Weights of a small transformer language model.
Size: 4 heads of 32, MLP 1024 GELU, vocabulary 2048.
Architecture: LayerNorm before each block, learned and rotary positions, no biases in attention or MLP, tied embeddings.
Training: 548M tokens, 2092 steps.
Each number is 500 + 50 x the weight over the matrix's rms, rounded and kept within 0 to 999. Layers, rows and columns count from 0. Numbers have three digits each.

# up: layer 6 MLP up, 1024x256, rms 0.0494, rows 110-156, columns 192-255
# down: layer 6 MLP down (transposed), 1024x256, rms 0.0495, rows 110-155, columns 192-255
up110:491549497523484490603496550476429440494612426580473527459572444521492402438473482560554520477556590616466514483457488573528607473396456417470530413438447467531528513519385514463474526572547499
down110:404489473477519446566513483627498506541554465506542547469438471480458591526475422507420476490500578519506489441531457544557574503474452460413491578519463521515531498479484508494518435507513507
up111:557503467489493628463498561537482558507484454450572524424419462501471533568461420501460543476514412467547572437533467428553451513532389468503546583390607539455504359465521454463448511541509427
down111:545563406548548388547527438455559505395479616544470431431480451477464457479508607548530400530534534529430545566601587492595567508454524588540458448586471361466469633486519474537442480478534406
up112:441513500570519554484445585511536500534544601472510443606476520493506454463535503469575485531460530488552517536568426499518478475459490564447509492460479483430501446478501611503439509454570474
down112:551496449422492529473476437418481502538438487560539501477495465518495503557498501491460473515501480505528483556463482517539496503567533474530434490561518553493488493513494450484551513473557532
up113:432610420439428480477474539472522437481503525361419478577475547397527460509505634508478553527497516552522564496535483557504490503446501491450393525496489460505481521566553518434408456528617414
down113:573518465504542537562481512418497530525525458486490587565471539439595425534555529498512554430568429506437574495544479496443495560495491532610495451480494551517494512587488485454542500518499464
up114:480491543603587474511503470450488502488572497413432551503516488417531489541508551415498552432478518467563504608517559543511546423620515558470560499473474534477535569568494449534489604476476566
down114:500429475403466505644424441549482499493514523499549393550530465644573528481460458475492473507418523489446428492478538533382426601345506437528499520507441510512498483451536515535503498509432479
up115:506537548469463531476434481504443512447522533509505521496586533513524492391411568584521465587481548488490502462552522509438465511485445477529481589481499558459494540535482434551579464513568523
down115:470471421587474527544474535412465418445557518521499550496628523482441435454470514609440471428520535530464514494522451457601578521437519516515488515565573483541439406538585487576513435578468429
up116:455542433487462417575474523526456428553551497490336462544612576566546538581493543513439499364509580569568451449538490456446530483552528480476526478494486517624615434484446494452492530577440608
down116:518506500468485454392461425545552423523475404425521599477508431449365525419454541481474474531462487522487585491516614486507510455440543482472413481524458418488574438604468542505445518391542417
up117:477482474493565569485527564455474411441479500516460494593516464478479584430599588513461477499560548425562501550439514465655488523515496585619539533488505464503588523463476532546421602502557557
down117:459342406463423490433462500432449420485491599498483538563442313428469629539475418538504502488461457442564445574581416591542500551499510474467479470554511504555448447569483507563557386572584442
up118:543421545481558517453441415465456419467498544496428516514506450480532508515483453496595493458496533484461599456532617513446497539478445482490489497536497536527591525531557568458425495548584452
down118:465517406493519515551521584549568556680525489459551499393361454551466543458498557512552532468558555487622360601421489494520565440502472486576378560536418478492446452492497428580583502482541452
up119:519399451411470532526466618557408485542536429531467423487492492517452539539494407507446492461416497549446527479515439556530509474542498472382537484481445524521462477529567576532490491530412390
down119:401550509406596478566490432474543498488440549474542519473502549558525420415508455452372486456540645481504384518444501490471512526453548478541543514536585483574499479368522464548493575506486459
up120:479655469522496471470515481536565468473469438569475560481527461478538514459553431493522454464450513476518528527506430567554523494536503517454552505471441449396482442420437378534467537477572526
down120:554484448434548639522511511491513465516474525527503522474510508590442555537438430492468596531553480423571517471503519459554560444523567446465546489435540529575449475605480480544431434582543503
up121:518444472559504499521593586554622483533482439505536507504419535402464430403498519580485538391495505541497454474472550415429362453507554416447498436457520420467487521541502580470559514467585450
down121:542551528457478646487406470482437507557542502505440434424530544529460534493575554471470476597472554512483440470435505508459467487476415539548430511437434608514502617451567412429527473521551536
up122:467577523594580491523446517459592495509450526527502499446522517599492493548580491472588453501571443454517517519464434523465536502511485443494481480496517455491499487602451458519469448498530523
down122:513498489484430517523524453476511479471487469519529489452442510514565539627454500532544466505467507500465545485434480549418580406540514591517512438554480561518493598503493513485483466518530514
up123:412503581495542456423573485440483458590504552414549470547477521499505441522454478472562504485485578427460438487497539588507493427474607508475546489528450521496562500512513594404496496528506561
down123:509528508486438539437456510476500508465548452491368431417513548525432515439452570478524569463502530453541567489470463429569490456547479566412408391530560545598491474514408466540562482488438457
up124:507488479559499455496532446517586532468543535483438511568446558468480453457476509500411471487586587497503499556457504454548470557592576467474538568459376524576430406564462423439464441423434570
down124:542370486517486570464508525581479531535485474424559604443507527606454464418542499472398510498456484487473452546493452573498541509492550586541527504515521554570440528498603596560428531472605528
up125:448428621448512551495544571411510511478467540525552578506558515397437507527429421533565542486563450488485463440504457459528512498524482507389469447437604478556433463515459417439518510556518467
down125:550442527608529494535518534539487528531525573509430398578512516510569456465551428452490544440499426499468426520534533522456521579519449517491496503580443489521499508545504515412532501508548454
up126:544557522486563456496519363482395373492533472621561492463588491517509605550502535516561410452495598474538537535445489510515379518426485476491561405455573502538474502429480398506543490439506575
down126:503582539573497451492534491441493509483419531411483484557512551532529427517537432499490561528594493563509527401478519556564485457514580464493523510515417404393437486540473626571417513521511413
up127:460438482456511378507563528464471439464462561512515490451536497599495450453541538527471565500491506496559502459497508574537423513501438516495509534521499395503401441514550414539443474537575475
down127:475507498510548494558466415507519553453527497532445571480486502441526502515544461571542417502475397416498548499524490406521558477442545454540456471495428557502520517597493493515447533515507470
up128:521457519506489488429470526506649532574594523512469480480489524540451500444448527567521499489539575462455581453535471445543522491516496514484493443478501528535462469534544480439563546458458447
down128:492479443512472552595493502479427503406515438525477510524490546431529461503482463470449581461442439552540533501455486552397454427516433475499483512482501525559553474400533544534528453528491427
up129:480479473529539454526478509344400522507422499482537453526550496480470486455432568528529448482486426496558485507431482489430460592553485514387416467518404429510452532494481452536524521440448465
down129:498527494501558513543358497425538522500529535513545527525495475483589541539452472495524486541478570512412477604512407433600501582435525482544479486432566536484569509463615514478451421465556482
up130:522391456493427451496568455549656455443488533536501529533520523421487495437539446571472433558481479488514399542439507513500512605595465528549421521472538499515613459469472465407579435523508552
down130:478589582446465467408457535494421549546531476412468520353512407547461499494455555602471534515514535400468459456436492555507552563372525485524531480553502451499537578432541525455460426583410504
up131:538456523513426622432443555528536550538524479452630466563485436478508433421569447444490505563457467469471517505529552484453568461472397494534489516482527540515543499535496446476568489489565446
down131:584551466515476527484533545362456546536502523474507474533495514485445527550548512517465580390496514476564441571566605487595561500561525478465482434635464493554547591541509540385543434513518501
up132:552493537489546436503486485508481518483519468507411522560464431418418550500511536554478539474505525500448570544499510514455526551514550421565522421478444481465521554473568488442538426435394480
down132:509619502632480551545431514551497470520492505514582428397542502475553486534462501520485465454486500486508445538467567458559514559492449503479551531585507563481514496498472571523433422458466574
up133:498510474513453421513456460465492447485491560450485523537468544469540539570586518497481538517553468495436416512524447523386507500444545447427522542632447524560534526578449532529568523501539425
down133:552471488469482518534485486516480375404545511566498415517548495472508439472437486506464569489494525455525501414486425447563507580582496489485527580506439465511621418370483447448527563535411515
up134:517478523507520438443522463591507512512484498514604478581436511571555470499528473492554573482497459465501494568535481446498544461510432474545494505497446451464562480459397478558575531495502428
down134:542451470516487504538544498443471599555532544461491524504406456487469518537540542481446445412480435499534501486493491471597538475434594480534445568578453516508473510589528518518570456507486559
up135:505444469402560551518533538508504413495583420443451523520535578431432569518457512546467447517392527524496512423495516523418461530448356508565507598482536482458464520587551486433483504532378465
down135:434597540603528523490490604471490531449375534496532492526531436496425609461396461630496562458515498448567406408469486617451479491518537465467632555511473475477521521442619419579524465503450510
up136:425589562498556407461390374446405425530499464447510482511511417571530551493462470559488577527514540511500538548560610556382540561567529457421516556445498503522477434506496440523509489481490571
down136:537472426462438505604570623581575477433486470419458503446501599535573405545560512358571465473475518500417470411472482552501511373485503516485515614421556540430527447441520481499610414501525494
up137:519506470456531520465477548413516437494499454356533470554568611582516538493478451506528515393488478518544532493494497543519537494472495483509504512503487493515553477506482438456518412546436542
down137:485501502593520463495464411496527516528476501566434530463441447491476485484502536537579473504527487466529484494516542462461477438510490529487469436497460422476481493490526467540497586459530506
up138:574576413572501480596566473464551483492547542528505523470563517460458487510430499401530575475590460522520475480503484561468540393469579400537512585563495498476468512475478497455523543385453523
down138:525426511515456471365554514553475527513473473496477595392416528497437482531490611536536559554542524545555459468487548590458468511593489523464484479467488549536463533481561568473459446469408500
up139:539491453476491477537549503444582501510534484510553527504449411496606364520552474492516574574532503447554565534520522479518481504531467524564484495504558515419415495472545447565470482494416423
down139:406525517457509489425525539485487530508507469553520474474409529490505483437489533467463390457519484512446487510448561454504493497551572518403594518498511478487570528471466506479496491417524527
up140:432532521461407617505462526441608468513501483468493532491541514544468483551481586481507455401429524465370540573550642516530449539474483548445461451563425539497411539496499369506483577406464555
down140:584647451557590427479548502519442548410526415466623534472486533534475436469435534453440471444569412415538480535459507506511510504615545443515538536419512553496509541558559509516506483467528519
up141:492509503550491441548587512502520493487456441603537500605364496567516466533509524490538519633503409470492446478492464531495469464506458512516437477567492530520539459492417466468469592489555482
down141:575484512545547472365449487416474537485489552471455454458508522450441477449543501491446474433543548499388429500468548472430478478514447614495465474417459537404471502587517452507524415525483553
up142:558508525473505544534522558420520472420533453533591540502540430525420605522497471510582500457520425542439448524494506470446549488506573545477547610516378541433461472413524432532430551418533514
down142:599635484424609523449584545565506417445577467409497505459494490434472494574468485428389509472404458486498434462416479485567479537420524553525564449528523612476559499451498544508444526532500482
up143:603450368506402480572511510517478523445520460510550597464429521437481575456491456513581445577534616549522425538429537580609427579448506506595538479419550444456511489547573532512509511432476489
down143:482420393526545545438465465397556520419515481450512469576464519557439368474472500490442560450463494498553519481565425501494535548398486503461483512577567472456533482486499533519530460578470468
up144:562659578476597584547503553462555500479601507593556594478562570481531453474501510613497509461474590468522459473507473533556494550484503487408508554438451464479393424601475574490567489473521508
down144:502470490512501431447474460501402414523553543444415542505446569504578513468449448483478399477483458433491507462451500549491445496513506495493445568439488473496460550506530507486485587447473502
up145:522414416501463658607534560473489421550497440604529500504571519491520518445590512569525519490493546419470431424547458628536439559439493566519524498472491554489467464539479446555475511517451527
down145:473515483503532494512439413494590557492440521556518530617498431502430449460533551461505616526492618484500416549468498564485360514444533522463384499470608527521546558483526516462554461472472456
up146:543465453405508502463497439467466468512458404555457464523479490497474486529517452522534488495615427467488558441509531478576529478540491472538537426520545490397430581477518551477470491406517572
down146:403506456440511466557458508579529434477521563508439489575496515486528548566545607502477582527454531511534472476485580563495451459412628534402543527493480472507540442515491461603500453457460524
up147:551475494439475518620442490430526371521515528466458509559506477474586438562532519427513522464564554514469511578564534439545524474559525473466482534500519442451524430448531518443495415530424586
down147:412491462534442566533480497529555485487489467503488542524492443521500547557455525469568531594450427609553549459495466470389500526547484583504486510540536551520511543561533536571592431478500478
up148:514520433482549359437481415475467436566452572548419393501496475527420528497459460520519516542497461482406507533529478564506648513491544544551447463499558525429483505477508492543450499546487540
down148:474437486442346622515554536516475518504491535453573461492442554505492483491544561491433491466478490433609532523453541442613435484492447444511519406496455488517446454501464585500502517501515379
up149:526442519438557471512482442618572520479409528522532596525446430544484512492553554462560481404480540420456537410471418445414527625601512434543483531407501509592483521535526534530491546558512483
down149:460460555505546535445504535538457479557444544458403501611574485526446483478491536486657396519592586480587511524550435525572508502545530548450523521479445529455518543437550427489554399459482442
up150:493444440587560485462517595440490445502472482474489388506586501490491501440486525480524494401527561580521484447483507532602513449484481526525428599494649540556566469525460501530444553496501458
down150:534601533515544543469428429484594535379463522508612598442503602469526510548508545593515478477462571458557520546518488567487522489432580414477499497557558422532501505492509582464535518479537516
up151:476546443500500472549412404425554597375486541545511476435553517575425541563476521596553445510531493509517490471489537578464508461488450502534522448456508563550528497561545417477483474460465474
down151:490509590472579539481490513457466409582535518518454460515541468497523465434586461439456555482431571556519526426448483469476459590499578513569411459612449520494508521419506497543513484430476450
up152:457521550506564453534580516566563549440527478596534553509454464597442450511431361485619484431573502487529484545552514562462543508458441500484513560519464518518466424514476464524515514517571445
down152:492471436496453591512509417466469554482477475448486547427558553445507547468495455541513488493445523542471495535463468457554558445481483487530510506476541527550522529559603456543479529513459503
up153:495465536564451476514555486397463393477417561498546540433462462434448454568499470452567539568471535497451410420591473549566541514454540547498533457535445504491524454496493580445522445532430404
down153:525523461514536446576592562477480504512563374506508451506549533535516466556538579610414437363452461545537499575505585451427527545525540443531489549450417446544506528491509472575554521458537527
up154:495440552502509429447546406477491473596530437510616506503436617398583458578485492458531478473495527483498458548493490534497587520393458376478527475505449486441450545526412451472554427494493550
down154:431539490460506546535454537588550468457498439519471524540575498549454499540581577542431474506505462457469493449598516500421540491473435524514535484483548502472467543469541531487450562538435506
up155:438531438545548450515553526522483446509417555492518478464441366406496507530500577507486468486476549503457464649493400596546517512511555553441588518515491588488505541494484549512494547502519518
down155:457488427479467451419561447439535563517528473512531575430462513513434458410519430443476512453428403475447544520471485476423548508578565532518511536498561438515530551422601435521464533420488410
up156:626483458415512456567489486504566529462500476506529549512535551540518430462433550491552391407442515499486503536492513455486509501551493498463485390516485521534409519463486477450553525537461416